Weights of a small transformer language model: MLP 512 SwiGLU.
Each number is 128 + 24 x the weight over the matrix's rms, rounded and kept within 0 to 255. Layers, rows and columns count from 0. Numbers have three digits each.

# layer 6 attention value, 96x128, rms 0.0861, rows 83-95, columns 0-31
084168141145148100144069094133190182161152138090153126192155181092146137148138168126102118107142
133156162142094115154121149122085173155156110151127150160179132159116112075157141134113123125131
133129125122128124112109161160102140099111125142185172142124169146105168116119114127079113137138
154147139137173145151128093128121120172105141148161104107146078147103151107093160107133118147109
142100100106126180185175152153122164118148122138123138150152144122129178160138148104068137147170
101136127130116112088081086099127068085130111155093123158116135137171141104151163133149137159103
118158138149075145099110106127110109087166159164099151170121105107163159143103145178152140147103
178128126156160128138124147137104126165122147178125118181157110094136102120124041152109135144133
106118166116106118122160103168132201204119096156074075140153159102137145146111127071102094094147
128120151144129181134147151116132129155146104101136124115106092133107107103141139141156159150137
096130109155102103157140122135147155147131139141089189136129087116128108143147136130085160134104
113127168130133146100122100145160133130144096073082170124158144133070129156183123158131121161150
154211143129113133155091136113107103139123092164141128133111064194115185121095124157154161133150